config.yaml
n_layer: 9
head_dim: 32
vocab_size: 4096
qk_norm: false
init_std_qkv: 0.063
init_std_down: 0.0
optimizer: "muon_variant"
lr_head: 0.00582
decay_shape: "linear"
final_lr_fraction: 0.1
seq_len: 2048
Each number is 50 + 15 x the weight over its row's rms, rounded and kept within 0 to 99. Layers, rows and columns count from 0. The size before them is the row's rms in percent of the matrix's.

# layer 4 MLP down (transposed), 512x192, rms 0.279, rows 26-38, columns 0-191
097:67 25 49 75 24 49 52 51 27 88 38 50 53 57 56 45 46 57 26 68 62 50 23 50 35 31 25 51 47 31 31 71 82 48 58 39 62 65 55 50 63 64 37 36 58 72 32 58 52 62 38 69 51 57 44 42 20 62 37 42 73 48 11 49 50 79 57 30 58 65 46 33 45 36 26 58 25 57 55 42 36 64 31 61 35 16 46 41 40 59 62 65 63 42 69 47 63 29 21 72 72 43 63 58 63 39 34 27 27 62 35 87 46 46 47 41 62 56 42 34 65 62 51 63 53 32 46 37 38 49 59 78 59 71 49 68 34 45 55 32 52 39 65 65 63 56 44 52 40 27 57 68 49 71 33 34 29 62 19 40 36 59 47 15 61 45 47 52 48 42 42 57 42 52 60 44 43 31 52 68 51 58 65 73 20 32 69 49 42 41 61 53
108:81 52 82 35 77 32 55 55 56 30 59 44 66 68 72 47 43 43 52 49 38 39 48 47 56 51 82 58 53 74 50 22 53 27 71 50 21 44 53 69 65 32 75 19 74 44 42 43 54 89 45 36 34 42 43 79 76 79 45 16 51 65 42 44 37 50 66 27 56 71 56 47 62 30 57 37 61 32 42 55 49 55 43 76 34 59 25 47 51 37 69 60 55 34 63 28 68 40 72 33 57 42 54 48 46 37 47 42 34 60 45 45 44 51 55 53 50 51 57 43 46 55 64 54 29 40 61 51 79 57 65 53 50 37 56 50 17 36 58 51 50 67 54 38 27 58 50 72 47 65 54 47 46 49 40 28 52 41 31 26 40 46 17 86 51 31 39 62 60 62 47 40 61 27 62 37 51 41 81 51 74 58 80 31 40 59 28 50 63 33 34 66
095:17 35 35 44 48 21 43 23 41 45 82 63 45 45 33 35 50 47 43 76 44 38 55 50 78 49 48 38 62 45 42 49 45 33 51 45 55 59 42 43 53 49 44 47 24 66 44 40 57 21 61 39 80 49 26 50 60 44 51 32 52 59 50 53 53 38 49 42 68 78 58 39 65 64 52 36 90 57 37 67 34 92 53 60 62 15 44 65 32 60 65 54 50 45 54 32 53 38 44 35 83 97 40 84 48 42 69 43 28 50 33 67 55 49 58 51 64 22 54 51 52 60 71 53 31 37 42 67 51 52 56 40 34 25 54 31 52 37 61 56 62 41 79 37 67 31 46 53 46 20 60 62 16 52 43 37 54 57 35 31 27 32 24 40 49 64 48 45 25 46 41 58 70 65 68 23 57 58 58 69 45 60 39 47 60 59 42 63 64 60 59 71
099:50 58 59 46 55 65 62 44 44 38 43 49 26 46 59 59 55 43 68 29 41 58 76 16 58 51 70 35 39 36 37 48 29 73 19 65 04 57 49 34 52 90 30 36 39 41 22 37 36 56 57 51 24 55 35 25 51 26 48 38 61 31 44 51 34 64 23 38 67 40 73 47 49 24 56 58 66 53 41 66 28 51 56 30 66 12 73 46 64 57 38 44 70 48 51 59 87 44 62 59 64 58 53 47 54 45 55 52 54 71 70 54 39 31 55 58 42 49 63 44 33 66 43 53 55 46 40 48 66 72 31 61 40 55 62 44 60 51 34 40 51 53 69 58 10 26 33 42 34 40 69 83 21 53 52 49 31 53 48 32 39 54 63 16 57 54 50 50 46 58 71 40 40 53 63 57 63 62 32 57 58 83 58 59 40 53 20 49 42 49 25 45
097:56 54 63 44 44 44 54 66 70 54 58 41 23 73 35 64 45 57 48 50 44 49 57 56 60 35 41 64 44 26 61 73 49 39 45 54 11 46 56 43 28 22 52 42 57 77 60 41 51 11 32 59 47 57 35 60 45 76 56 80 40 55 58 39 54 23 75 41 48 42 67 44 18 70 58 44 48 62 76 46 54 74 50 45 48 38 41 41 42 52 36 57 58 19 27 65 67 48 65 44 32 66 22 76 51 61 41 19 47 53 59 49 65 42 34 72 33 39 54 35 59 56 58 56 51 37 58 28 59 31 59 27 76 40 45 34 46 59 65 70 48 33 49 51 72 54 42 17 36 37 58 37 29 49 63 35 75 53 54 50 65 61 58 39 01 51 45 21 71 52 63 49 29 63 68 80 52 60 40 51 38 66 42 56 60 50 17 24 43 75 43 49
088:42 49 74 22 30 35 40 62 68 70 49 28 83 36 36 26 60 52 62 43 61 48 67 16 51 58 22 61 66 65 70 37 56 62 48 33 49 65 34 44 40 60 63 40 64 27 42 49 43 39 53 49 32 23 56 66 20 52 42 68 44 50 45 35 62 60 42 65 30 51 50 12 46 56 34 41 41 61 66 39 69 62 45 45 54 46 61 33 31 46 76 76 34 40 12 47 59 37 29 64 38 75 34 19 50 36 64 73 36 52 60 34 37 49 69 47 55 53 68 25 55 55 46 27 51 52 47 61 41 66 34 53 49 53 38 72 36 66 58 13 73 74 67 48 23 60 45 57 40 48 68 37 67 55 44 40 43 53 57 46 45 53 43 37 72 74 37 53 64 30 52 51 41 52 60 47 51 30 23 27 60 69 50 41 32 29 36 67 31 49 79 38
110:47 42 42 51 51 44 20 82 38 60 42 55 55 68 51 71 63 53 35 60 56 71 61 44 49 47 23 57 48 19 40 38 33 52 41 61 64 43 65 44 52 32 68 54 46 53 62 25 19 58 49 47 32 50 39 35 65 64 39 27 82 54 43 81 59 00 42 56 41 63 41 33 55 32 80 66 41 39 55 35 54 25 51 66 45 57 67 43 75 38 29 63 60 50 64 39 22 30 59 69 44 39 43 51 69 79 62 37 28 28 65 80 48 46 46 27 43 62 45 52 37 46 60 46 55 49 63 34 51 30 70 62 66 58 43 49 62 27 42 55 35 34 33 57 30 21 47 92 19 45 43 52 40 54 61 48 65 42 73 77 54 38 52 61 61 34 33 55 43 51 66 50 58 47 54 60 80 63 35 46 39 33 61 72 52 78 34 39 57 61 36 37
097:24 49 45 58 52 26 75 45 23 60 45 86 49 59 26 66 68 69 37 75 58 46 38 49 51 60 57 54 81 50 48 58 39 60 67 56 59 28 23 46 60 65 66 54 84 52 48 32 60 37 70 65 47 43 45 55 72 58 73 51 70 54 44 63 66 25 51 45 62 37 45 75 57 58 33 66 59 44 45 41 39 55 12 89 36 80 50 53 39 55 44 49 40 52 41 53 46 54 37 48 45 46 50 36 62 69 79 36 49 63 43 54 34 63 06 37 67 50 33 51 37 59 37 60 77 70 30 74 48 39 66 65 40 44 63 21 61 48 48 22 45 51 56 72 40 72 36 56 71 72 40 49 47 37 14 58 54 69 40 70 46 52 65 44 59 45 60 51 69 14 34 42 32 44 76 52 59 53 49 49 43 25 50 42 59 63 73 65 46 40 24 55
106:62 30 47 47 66 59 52 41 59 61 39 49 68 51 39 67 20 79 36 49 35 76 22 54 39 79 64 64 28 41 59 39 61 48 74 61 46 65 75 35 73 63 67 84 67 35 33 48 37 59 51 52 33 46 64 24 43 35 44 45 50 62 49 50 39 57 54 58 41 47 34 27 58 02 45 67 45 82 46 41 53 13 59 58 50 72 78 40 82 67 56 33 39 71 42 60 44 46 66 37 25 84 52 58 43 51 58 59 58 48 43 33 54 41 26 53 54 25 52 52 54 68 29 63 61 72 55 56 63 40 61 36 60 67 39 36 46 52 43 65 62 30 51 47 55 64 37 75 69 30 40 59 52 53 55 65 40 71 55 67 72 43 52 57 40 53 56 42 48 43 64 40 30 27 64 52 21 66 43 47 11 62 67 21 63 55 40 37 32 66 53 42
103:42 40 56 60 48 49 29 49 35 43 51 22 32 35 64 18 24 30 59 19 35 50 59 52 65 49 41 54 89 49 65 37 45 58 71 62 31 42 32 38 44 34 53 27 63 49 51 51 57 34 49 77 57 63 50 32 34 58 57 46 62 24 65 39 76 71 44 60 47 69 49 59 43 72 45 61 29 74 40 61 69 62 89 24 50 31 52 32 57 23 45 69 41 34 29 38 44 35 21 44 51 68 49 69 38 53 45 33 45 43 55 47 49 62 42 64 42 48 38 33 38 62 40 44 71 85 58 38 62 52 74 51 54 45 60 53 70 62 46 48 66 67 61 30 48 35 78 52 66 47 59 16 66 40 45 73 32 37 32 38 57 28 70 26 71 58 56 62 62 38 19 52 39 74 63 55 16 27 45 56 53 44 33 47 50 60 51 50 79 57 45 58
093:39 43 60 77 39 21 24 61 15 29 59 55 63 58 50 40 34 46 58 46 59 51 36 67 63 41 59 63 69 59 37 51 64 33 84 37 64 54 55 61 59 33 54 52 43 38 54 39 62 36 37 41 41 71 42 64 67 58 73 50 27 65 46 83 48 17 52 39 59 16 64 55 68 74 74 39 58 33 44 14 40 55 52 61 49 58 34 72 60 47 28 56 44 32 32 63 61 72 60 42 81 48 35 21 63 67 21 44 50 24 76 51 73 23 36 46 46 85 25 32 53 34 57 71 37 52 47 55 70 46 48 46 39 39 57 35 63 52 49 48 40 47 31 71 54 69 22 50 59 45 50 40 55 49 28 56 58 38 57 52 35 37 62 88 58 57 56 51 69 64 40 53 59 30 64 35 44 42 64 30 45 55 70 68 48 34 48 34 50 47 42 27
090:68 43 31 37 30 41 36 44 31 56 43 57 44 34 55 83 55 74 16 56 54 77 38 55 54 73 76 20 40 47 49 51 48 68 28 40 43 55 34 55 53 71 39 47 63 45 36 34 59 54 17 73 38 46 49 44 72 38 62 67 66 29 48 59 55 56 67 63 78 35 72 13 34 21 31 46 62 61 72 59 39 47 21 52 48 68 55 60 63 63 59 59 42 59 69 47 47 32 52 53 28 35 43 33 41 53 32 44 54 68 47 78 83 26 51 44 68 43 59 68 57 54 52 51 63 52 37 51 43 75 76 76 49 59 27 48 30 73 73 64 38 09 60 41 43 50 61 61 63 41 44 71 65 57 41 51 65 52 34 67 44 40 56 51 69 59 46 49 52 39 52 38 68 54 48 65 44 53 55 49 68 89 33 51 33 29 61 29 24 35 32 53
102:62 66 40 31 50 52 35 25 42 47 36 67 59 42 51 51 65 39 41 65 50 44 81 63 52 37 68 68 41 64 89 42 65 63 24 42 65 45 74 42 50 57 40 60 70 49 60 52 60 42 69 41 55 50 67 62 66 39 48 44 50 50 33 61 62 37 14 50 55 67 41 55 66 58 56 25 13 21 59 47 57 14 65 44 65 48 15 54 44 61 51 43 34 63 65 33 54 53 49 37 44 38 48 75 37 57 41 57 48 69 48 80 41 28 59 66 56 77 71 99 63 51 52 51 44 42 49 76 36 80 42 40 66 56 46 52 48 51 59 53 40 48 66 43 36 66 76 54 49 33 23 51 52 48 56 43 30 82 60 47 38 76 48 44 60 42 34 32 44 38 39 56 46 63 31 46 76 66 64 75 14 76 70 29 43 35 56 51 44 39 31 49
# layer 4 MLP gate, 512x192, rms 0.452, rows 27-38, columns 0-191
108:39 61 30 40 61 46 34 52 78 33 53 20 42 29 56 61 57 46 59 55 51 57 16 53 61 69 53 40 55 51 62 39 63 69 48 31 42 41 42 36 46 61 38 44 72 73 36 28 68 79 52 50 56 58 66 56 52 32 47 54 44 58 53 41 87 72 40 65 48 28 61 44 47 13 44 50 53 56 50 34 52 69 33 67 25 40 50 31 61 64 19 28 24 41 59 45 44 85 57 62 29 40 61 42 61 77 29 48 59 55 46 65 24 34 57 64 56 35 50 52 36 31 69 46 57 35 49 37 54 53 34 36 61 42 61 58 60 29 32 67 69 74 34 79 46 59 71 61 48 56 50 40 33 39 33 60 75 41 38 36 49 62 55 52 44 25 67 30 58 32 66 40 42 79 74 64 31 31 58 31 90 66 37 68 74 58 45 28 64 47 33 40
102:71 31 49 63 48 61 58 80 59 56 29 70 55 11 24 43 83 36 32 36 79 38 56 67 32 54 68 24 61 44 49 37 35 32 57 32 55 56 67 57 48 51 34 21 69 50 22 32 43 37 45 82 51 64 66 51 45 51 46 55 37 35 35 27 38 50 43 71 21 60 60 57 48 35 58 43 61 49 73 54 39 54 47 33 42 53 79 63 54 99 30 43 60 57 10 56 40 42 48 57 52 45 69 55 55 52 43 34 61 57 61 28 52 52 42 71 36 87 57 55 67 54 56 44 51 87 54 45 47 50 62 50 51 63 54 47 16 56 60 62 26 65 51 61 47 52 60 29 36 54 27 36 54 64 26 42 52 74 28 43 47 35 43 42 48 62 64 38 46 28 64 26 43 39 34 37 42 38 49 45 33 63 66 57 66 44 66 41 41 74 50 61
100:27 47 49 29 50 67 50 53 51 43 57 35 37 55 53 77 40 70 40 47 38 63 43 47 47 73 25 53 58 38 54 47 34 23 57 77 43 67 39 56 48 41 80 44 53 57 64 74 40 58 42 44 51 50 52 79 47 26 56 24 60 43 58 52 67 65 47 47 15 41 51 78 35 50 52 69 11 36 48 61 68 47 42 44 56 33 58 39 44 41 52 68 40 51 49 38 58 66 63 46 59 21 68 58 75 56 74 42 63 67 34 36 81 53 45 39 48 32 29 39 01 69 24 43 34 30 38 55 43 95 43 68 60 60 48 47 47 52 57 39 41 39 79 38 33 52 24 44 49 73 51 54 60 50 45 61 30 34 49 53 38 59 64 59 58 30 39 54 48 50 68 10 38 68 47 68 62 63 37 62 58 63 65 27 71 33 23 51 26 38 51 24
098:73 72 40 43 27 51 38 49 61 37 37 75 58 43 44 58 39 57 53 68 50 36 33 42 34 59 45 36 61 42 53 37 30 73 40 64 57 38 45 62 48 44 36 84 40 52 53 58 52 72 46 74 64 26 83 31 45 46 52 61 48 54 50 70 70 76 19 30 40 51 50 17 39 74 51 80 45 51 45 37 54 75 71 53 58 49 75 63 44 62 54 56 70 39 49 66 58 43 49 45 44 41 54 61 62 55 60 47 88 90 57 30 56 38 11 44 58 39 52 69 78 31 57 58 50 57 42 39 60 34 52 33 50 32 76 68 50 55 40 51 27 31 57 55 63 42 46 48 35 43 56 16 51 46 51 57 37 56 39 41 65 82 67 79 65 65 51 52 30 50 41 36 71 43 56 51 14 46 45 55 10 29 74 72 61 59 46 55 31 64 41 37
091:87 62 27 20 63 34 50 34 22 63 40 74 77 39 53 39 49 84 47 74 46 27 64 49 37 38 69 51 64 48 31 50 54 41 27 35 70 56 69 53 52 47 75 33 28 34 61 29 62 40 42 89 50 39 56 51 35 59 48 76 60 46 78 60 57 51 48 47 35 61 56 51 49 82 47 57 35 66 50 34 61 45 37 46 40 16 51 44 09 41 49 45 42 65 31 72 71 44 40 23 61 53 34 39 45 28 28 54 49 59 67 65 43 57 59 70 31 79 61 30 63 43 38 48 62 52 60 62 54 48 44 67 36 73 51 74 57 55 86 44 46 60 55 53 74 48 36 42 55 36 54 47 69 61 50 58 43 37 51 45 41 51 69 40 43 43 66 59 42 29 31 41 23 33 23 50 75 51 33 62 51 69 76 55 43 45 61 55 52 31 73 62
111:54 26 51 65 34 64 59 53 67 93 36 70 34 65 48 62 53 72 25 73 65 51 43 42 14 60 62 61 29 35 36 36 42 41 58 61 46 61 73 40 67 50 55 63 61 31 33 31 52 79 50 54 45 54 67 77 64 29 49 59 72 24 54 64 49 55 31 54 51 48 51 21 63 18 67 55 76 11 38 68 52 43 37 27 56 65 78 17 47 17 48 57 78 25 42 69 50 75 28 41 57 68 63 36 49 42 47 48 71 39 56 36 30 54 50 39 55 51 48 46 40 42 29 69 29 64 80 77 44 42 89 62 49 47 57 71 29 42 50 43 33 55 32 38 65 61 50 56 61 49 49 58 49 67 56 47 41 43 68 38 24 65 50 47 61 69 36 28 37 54 45 43 44 52 52 72 45 47 65 50 56 62 54 41 66 46 45 54 41 52 62 41
099:28 66 30 37 65 60 61 49 50 52 67 14 36 46 58 68 58 72 60 67 54 46 52 40 78 47 48 40 54 41 31 12 65 65 23 45 46 61 59 29 59 69 54 41 44 25 14 25 58 09 59 30 31 30 38 68 30 39 65 78 62 34 39 48 42 60 37 37 49 36 59 41 52 37 43 29 71 40 50 40 30 46 30 56 33 43 27 50 40 39 32 36 40 62 33 62 50 44 50 51 58 36 69 79 73 74 58 39 58 29 42 58 80 64 28 58 66 54 47 63 59 43 51 40 29 51 49 47 46 53 58 28 65 65 62 55 31 40 35 26 32 62 59 44 40 22 43 67 73 61 55 39 27 67 27 52 56 08 48 42 66 42 68 46 57 45 62 50 38 27 44 36 48 57 68 64 57 65 35 31 71 27 41 52 57 56 52 46 38 64 63 32
102:38 48 69 40 31 58 62 37 52 54 30 62 49 52 45 33 38 67 71 51 46 73 41 66 35 49 57 56 33 45 53 39 53 10 50 33 30 56 44 74 72 58 53 50 70 51 34 42 46 59 61 52 32 34 73 41 48 33 53 52 45 37 53 54 50 91 53 43 39 27 67 72 66 19 50 51 52 69 67 28 33 53 60 35 81 57 67 57 75 23 53 18 26 82 47 29 50 61 69 43 41 66 58 63 55 38 66 19 54 55 64 29 53 60 67 46 30 54 66 67 53 50 68 53 32 50 71 55 57 36 32 49 71 71 60 58 18 31 41 49 89 54 78 26 37 49 53 72 53 50 47 71 27 31 65 55 52 49 51 39 28 62 51 53 32 61 41 33 46 51 45 51 73 65 72 31 62 60 43 20 28 60 35 31 66 55 69 36 55 55 49 57
104:27 65 56 27 38 64 76 35 48 60 44 61 75 61 66 40 53 77 47 37 74 35 35 62 41 51 65 36 28 46 46 62 64 38 38 25 52 30 95 56 62 40 71 51 40 55 43 51 54 50 40 45 43 29 27 52 68 34 59 54 41 70 75 48 65 52 74 45 60 45 39 58 16 58 29 60 45 55 63 46 45 31 66 57 18 64 64 37 38 26 32 56 34 62 59 65 48 55 62 54 60 40 48 65 58 48 45 72 36 62 45 55 40 17 79 25 53 44 62 43 68 22 34 48 45 64 59 54 48 51 26 45 25 70 53 73 62 37 68 31 89 43 47 49 35 49 55 39 70 76 64 70 40 46 49 42 74 57 48 55 67 65 61 62 63 49 51 61 58 47 86 22 76 44 55 43 58 42 61 31 41 50 39 29 18 60 44 44 24 48 54 34
098:33 38 44 46 32 48 49 33 30 50 30 55 78 65 67 66 72 61 76 57 37 25 47 50 53 45 55 38 62 48 60 73 68 51 48 63 56 35 40 55 56 42 58 74 38 41 55 72 34 39 17 65 61 87 74 36 28 62 27 57 46 40 56 31 30 47 38 44 45 48 35 57 45 54 52 36 13 38 39 63 30 50 70 45 44 23 47 62 51 53 65 53 60 44 52 55 65 62 40 48 34 47 87 72 36 92 54 49 32 53 32 53 71 76 42 62 44 24 47 29 36 24 58 35 13 44 19 51 43 74 33 67 70 43 45 74 42 41 15 29 63 54 43 54 62 45 66 54 54 51 45 48 39 29 65 74 53 67 60 64 38 41 39 42 46 46 57 43 47 60 88 62 59 69 27 49 68 57 32 58 75 66 71 51 51 54 45 46 54 59 47 54
089:57 50 42 44 62 28 29 53 44 62 40 71 63 57 51 48 51 37 64 18 32 58 52 57 46 54 59 46 42 49 71 55 39 53 46 40 62 86 56 60 63 55 60 66 45 78 38 44 51 37 16 49 62 72 54 77 62 80 72 70 18 35 59 42 69 73 51 63 73 65 50 47 40 69 35 46 67 67 51 30 37 62 32 90 42 50 28 40 34 29 33 57 54 68 61 53 11 59 43 48 66 33 31 56 32 48 25 49 67 83 55 74 37 56 50 66 55 54 76 47 46 76 36 41 65 41 42 47 53 69 52 68 61 52 30 44 45 39 21 43 56 71 37 41 70 56 41 35 24 58 47 49 58 32 52 27 46 61 58 51 57 33 74 57 57 63 50 38 66 58 54 58 62 54 44 42 33 70 23 61 59 41 33 85 59 69 71 28 69 45 75 34
103:70 36 58 48 40 54 49 43 47 83 24 47 34 54 55 38 40 44 39 62 35 29 66 53 70 60 56 68 53 48 51 53 80 44 28 39 52 50 61 44 57 58 60 32 35 42 65 60 42 57 65 39 51 61 67 56 40 41 65 48 73 60 41 30 54 80 47 69 48 66 79 65 63 55 36 38 19 54 22 44 35 47 65 43 43 37 86 68 47 57 62 44 39 59 22 33 51 63 36 68 29 66 45 70 53 39 52 29 64 55 37 48 50 56 25 57 33 38 52 51 67 29 45 22 50 07 47 31 33 37 42 72 54 63 49 19 35 47 59 75 49 64 33 66 40 57 51 42 30 11 74 46 39 62 29 65 41 42 48 31 54 60 55 56 38 54 70 54 51 46 28 39 40 65 39 79 42 36 38 72 54 43 74 21 50 51 78 46 58 62 10 31
# layer 4 MLP up, 512x192, rms 0.487, rows 27-38, columns 0-191
108:29 51 73 64 64 42 39 33 71 16 51 48 45 55 62 41 77 33 29 46 26 58 37 54 65 64 42 49 77 45 66 85 59 27 70 56 53 53 42 27 62 41 41 36 62 49 33 48 62 53 63 21 52 61 22 68 67 41 35 29 39 51 53 61 79 56 50 53 53 48 61 61 43 70 50 44 35 50 36 60 44 58 60 58 41 28 44 33 47 62 46 22 58 49 55 69 25 51 44 56 36 35 66 46 22 55 62 60 59 66 55 51 54 26 41 38 60 32 39 60 35 28 48 73 76 63 54 56 60 43 49 63 36 60 48 76 62 56 88 80 10 92 31 73 36 42 40 37 63 72 45 47 42 70 34 57 66 41 65 50 23 51 53 49 55 69 30 20 65 49 32 55 58 38 49 69 27 60 50 59 74 67 58 51 41 58 43 50 60 36 76 39
095:82 49 47 69 37 46 38 31 40 52 65 49 43 53 37 55 43 50 53 54 50 27 72 83 26 35 73 50 59 46 64 38 43 36 62 66 36 61 38 43 71 37 28 59 47 49 61 46 50 31 39 29 37 36 53 60 65 27 56 78 41 85 48 52 14 44 31 37 38 78 76 30 57 54 44 52 62 42 56 54 52 48 38 75 28 76 47 32 51 52 67 33 49 59 50 44 80 39 86 68 38 44 55 36 59 43 39 53 42 65 69 16 50 99 41 19 40 45 59 58 47 81 32 55 47 60 50 41 52 65 66 42 47 45 68 58 47 62 44 29 35 28 61 53 57 44 67 53 63 49 45 28 59 54 37 72 46 40 62 41 53 56 44 54 35 30 37 44 48 55 54 37 76 48 86 51 56 14 65 16 50 68 55 44 67 41 57 53 61 68 63 52
099:72 48 65 37 53 50 46 62 52 63 62 26 73 70 53 48 76 33 71 43 45 33 81 70 47 58 65 51 48 51 61 37 37 29 49 35 46 39 63 60 38 74 50 35 45 48 33 19 64 52 44 29 35 31 68 26 63 42 45 36 48 38 42 58 04 40 59 62 29 74 48 36 50 52 46 58 60 60 35 56 75 77 50 35 58 29 52 57 40 42 33 51 69 29 47 64 55 53 46 73 48 55 34 56 41 80 39 36 48 36 50 29 59 64 28 60 53 75 68 43 88 63 77 44 61 72 38 21 43 54 50 49 40 49 41 43 28 38 38 56 79 48 24 61 56 63 56 54 54 44 59 56 48 39 45 39 40 86 45 06 75 65 40 55 62 74 22 19 50 58 51 56 48 62 43 61 32 44 68 35 46 39 42 68 43 63 61 52 64 80 39 51
100:49 69 63 50 59 27 31 42 31 51 46 60 38 51 41 52 67 48 28 41 38 69 58 56 50 25 37 41 53 36 49 51 53 44 42 49 32 58 38 68 51 46 11 42 63 23 47 51 80 85 58 50 60 38 73 62 48 36 83 63 60 56 46 72 43 65 61 58 14 63 49 36 39 70 49 59 27 53 51 29 76 21 52 45 55 58 52 53 43 23 50 49 56 67 41 39 44 35 66 50 24 44 32 62 61 28 29 00 36 59 74 54 44 59 43 56 61 40 53 56 51 48 43 44 56 71 77 53 29 50 34 68 36 68 54 48 40 61 69 48 64 57 36 43 92 33 47 57 47 60 38 60 54 36 44 52 66 56 71 54 68 37 39 38 62 43 63 34 32 22 56 68 37 30 21 46 72 48 65 50 30 58 47 65 27 26 62 35 71 24 41 36
089:34 52 37 54 53 42 56 80 52 54 58 52 21 49 36 34 70 45 39 66 77 68 27 43 39 73 47 57 51 59 50 54 41 51 49 51 33 42 37 42 51 87 50 64 33 44 34 45 43 59 32 61 59 50 36 30 51 56 47 40 20 39 43 77 35 47 15 39 50 77 53 30 46 55 53 42 58 51 45 52 79 39 68 61 51 45 46 29 58 41 73 56 23 57 81 20 48 47 71 49 52 47 39 61 56 51 53 53 43 42 46 42 65 51 30 79 44 20 48 51 84 56 09 21 49 53 04 63 72 42 69 64 53 44 60 53 38 47 74 66 62 43 58 52 42 59 37 42 25 71 52 71 56 53 53 42 41 79 48 46 38 49 21 55 50 45 12 44 56 52 57 30 66 43 48 39 59 56 58 48 59 25 50 19 50 54 25 41 36 20 66 28
109:46 53 55 58 55 68 41 92 56 72 32 60 08 56 64 42 51 52 43 63 47 38 41 57 58 13 38 62 68 48 34 78 50 61 69 60 41 63 51 54 48 42 46 61 53 49 66 82 39 41 46 13 57 21 47 51 50 47 57 61 77 27 32 51 62 44 62 48 73 36 45 41 40 41 58 68 52 49 39 56 41 68 57 63 50 41 38 66 58 41 73 20 32 55 44 67 60 38 69 42 74 36 40 42 44 57 30 48 56 25 49 44 49 05 68 35 56 35 38 61 48 74 50 48 63 39 52 74 40 47 63 38 66 65 19 39 10 53 48 49 23 66 56 26 45 42 39 74 48 25 49 63 47 68 80 27 30 55 67 40 26 66 78 55 55 49 42 53 57 52 40 49 47 74 56 32 47 58 52 19 49 22 52 34 55 59 62 72 60 49 40 55
098:35 76 25 42 52 55 51 39 39 66 61 64 52 55 71 50 31 27 75 62 63 81 61 60 67 35 35 44 44 54 29 21 46 62 15 82 36 68 57 23 64 34 74 47 43 55 44 39 47 64 42 27 39 18 11 46 28 55 52 63 59 75 52 53 74 46 49 55 56 32 56 57 57 70 29 44 68 55 58 33 53 41 56 42 74 63 58 61 44 33 58 44 68 69 60 44 28 50 31 44 53 65 58 65 41 87 30 53 59 67 36 52 61 70 52 54 56 36 48 36 45 46 24 60 59 33 36 49 45 62 50 65 38 56 33 15 29 47 47 34 23 68 41 74 83 48 72 57 55 64 55 53 47 75 49 53 51 55 65 63 54 55 52 50 63 67 32 31 38 69 68 32 33 43 46 54 32 45 47 48 71 53 41 68 72 29 32 38 21 46 54 29
106:43 68 17 47 28 66 56 52 46 60 36 60 41 41 56 51 50 37 86 47 58 57 73 74 97 39 64 47 29 49 62 60 50 37 18 55 75 44 36 52 32 41 54 64 57 56 66 39 52 35 60 20 59 59 37 12 49 24 56 56 46 34 45 51 47 59 42 71 32 06 39 42 57 62 58 71 34 41 72 57 55 38 52 36 76 71 49 65 26 46 41 53 69 38 39 46 38 47 52 44 38 61 45 48 57 55 74 20 59 40 59 34 43 79 44 42 43 61 63 54 45 64 52 69 58 66 62 44 37 62 62 43 53 63 51 30 46 50 41 42 48 43 69 29 30 70 29 12 66 51 38 56 46 25 35 38 38 34 55 67 71 55 51 52 20 54 24 59 54 69 54 65 46 80 64 56 72 44 44 47 61 53 62 49 37 59 48 55 99 35 49 49
103:55 57 65 31 48 37 29 74 52 35 48 48 39 39 34 46 37 52 26 71 48 67 52 51 75 31 23 56 38 18 30 57 41 52 70 48 59 33 63 50 53 74 12 60 40 71 45 47 60 57 43 70 63 37 50 52 70 45 25 58 46 66 64 66 62 50 61 56 58 61 56 64 61 52 47 41 42 36 78 79 61 51 31 58 52 35 52 57 40 54 33 51 41 55 49 44 74 51 59 11 18 52 28 54 72 52 42 37 33 43 28 54 30 36 29 49 40 81 54 56 48 48 60 68 66 30 52 18 30 20 74 42 69 40 71 76 69 56 76 81 59 57 77 71 74 60 71 39 46 58 71 38 53 42 54 83 41 47 54 51 48 39 38 25 34 49 64 38 33 22 41 55 40 57 41 30 47 47 61 53 35 45 44 70 46 42 44 83 54 49 44 59
092:83 44 39 38 70 45 15 36 48 68 82 33 52 46 61 48 72 21 53 46 83 54 65 53 81 70 15 64 76 44 48 59 54 23 51 52 55 67 48 43 63 56 29 50 46 43 32 43 53 53 38 58 73 62 69 55 38 78 48 34 40 49 30 34 50 44 70 40 56 44 40 26 47 65 41 63 63 44 40 17 63 34 62 53 45 69 45 52 58 20 50 67 47 53 48 56 50 26 44 43 46 69 40 32 29 77 45 61 45 59 53 47 57 37 41 59 37 58 46 46 46 31 61 30 56 59 45 58 32 68 43 13 60 56 74 35 57 56 43 57 58 35 46 56 60 69 71 46 59 31 58 49 67 40 53 38 36 74 55 50 81 46 55 22 29 60 60 77 51 46 51 40 65 57 90 43 16 51 18 36 68 51 53 77 45 38 61 44 68 72 59 30
087:23 51 59 53 65 67 67 71 84 50 44 31 40 50 65 43 57 46 40 77 41 56 44 41 38 79 60 63 45 39 48 28 30 51 84 43 06 41 74 47 79 45 06 51 44 50 35 42 60 57 42 35 42 59 50 72 45 59 44 30 32 32 54 23 34 87 55 52 45 46 66 62 41 21 69 41 47 43 59 36 55 54 47 57 73 49 76 71 39 48 65 38 49 46 19 47 69 66 55 38 72 45 42 69 69 46 78 47 51 57 78 55 30 47 58 55 45 20 38 51 48 47 48 38 50 36 31 49 51 32 46 36 60 37 51 56 66 52 56 48 48 38 38 81 35 61 28 62 72 28 51 30 72 72 29 64 48 68 32 57 49 34 42 58 56 25 38 42 47 28 51 72 39 49 76 38 35 58 55 37 34 45 52 47 61 53 47 37 38 57 76 72
104:49 72 62 34 20 38 27 51 54 18 38 59 48 88 56 78 51 59 71 50 64 67 77 40 52 69 58 40 49 50 71 44 51 53 57 39 83 39 53 51 65 51 77 51 54 36 45 41 62 55 64 65 63 74 43 61 27 49 63 50 53 47 62 46 84 70 54 37 70 55 48 54 56 45 71 33 60 30 67 53 31 70 51 71 54 43 58 55 48 55 37 46 32 69 47 60 32 73 44 54 42 62 33 24 43 62 50 32 27 28 54 62 44 57 25 65 54 61 58 59 50 37 59 49 44 47 64 28 10 56 48 42 31 51 40 61 34 72 35 45 38 55 52 64 47 70 34 52 44 63 30 52 37 71 44 47 56 56 58 40 35 47 68 58 39 36 66 40 59 17 54 70 29 47 57 72 56 69 59 63 42 53 83 16 69 16 33 52 17 91 53 65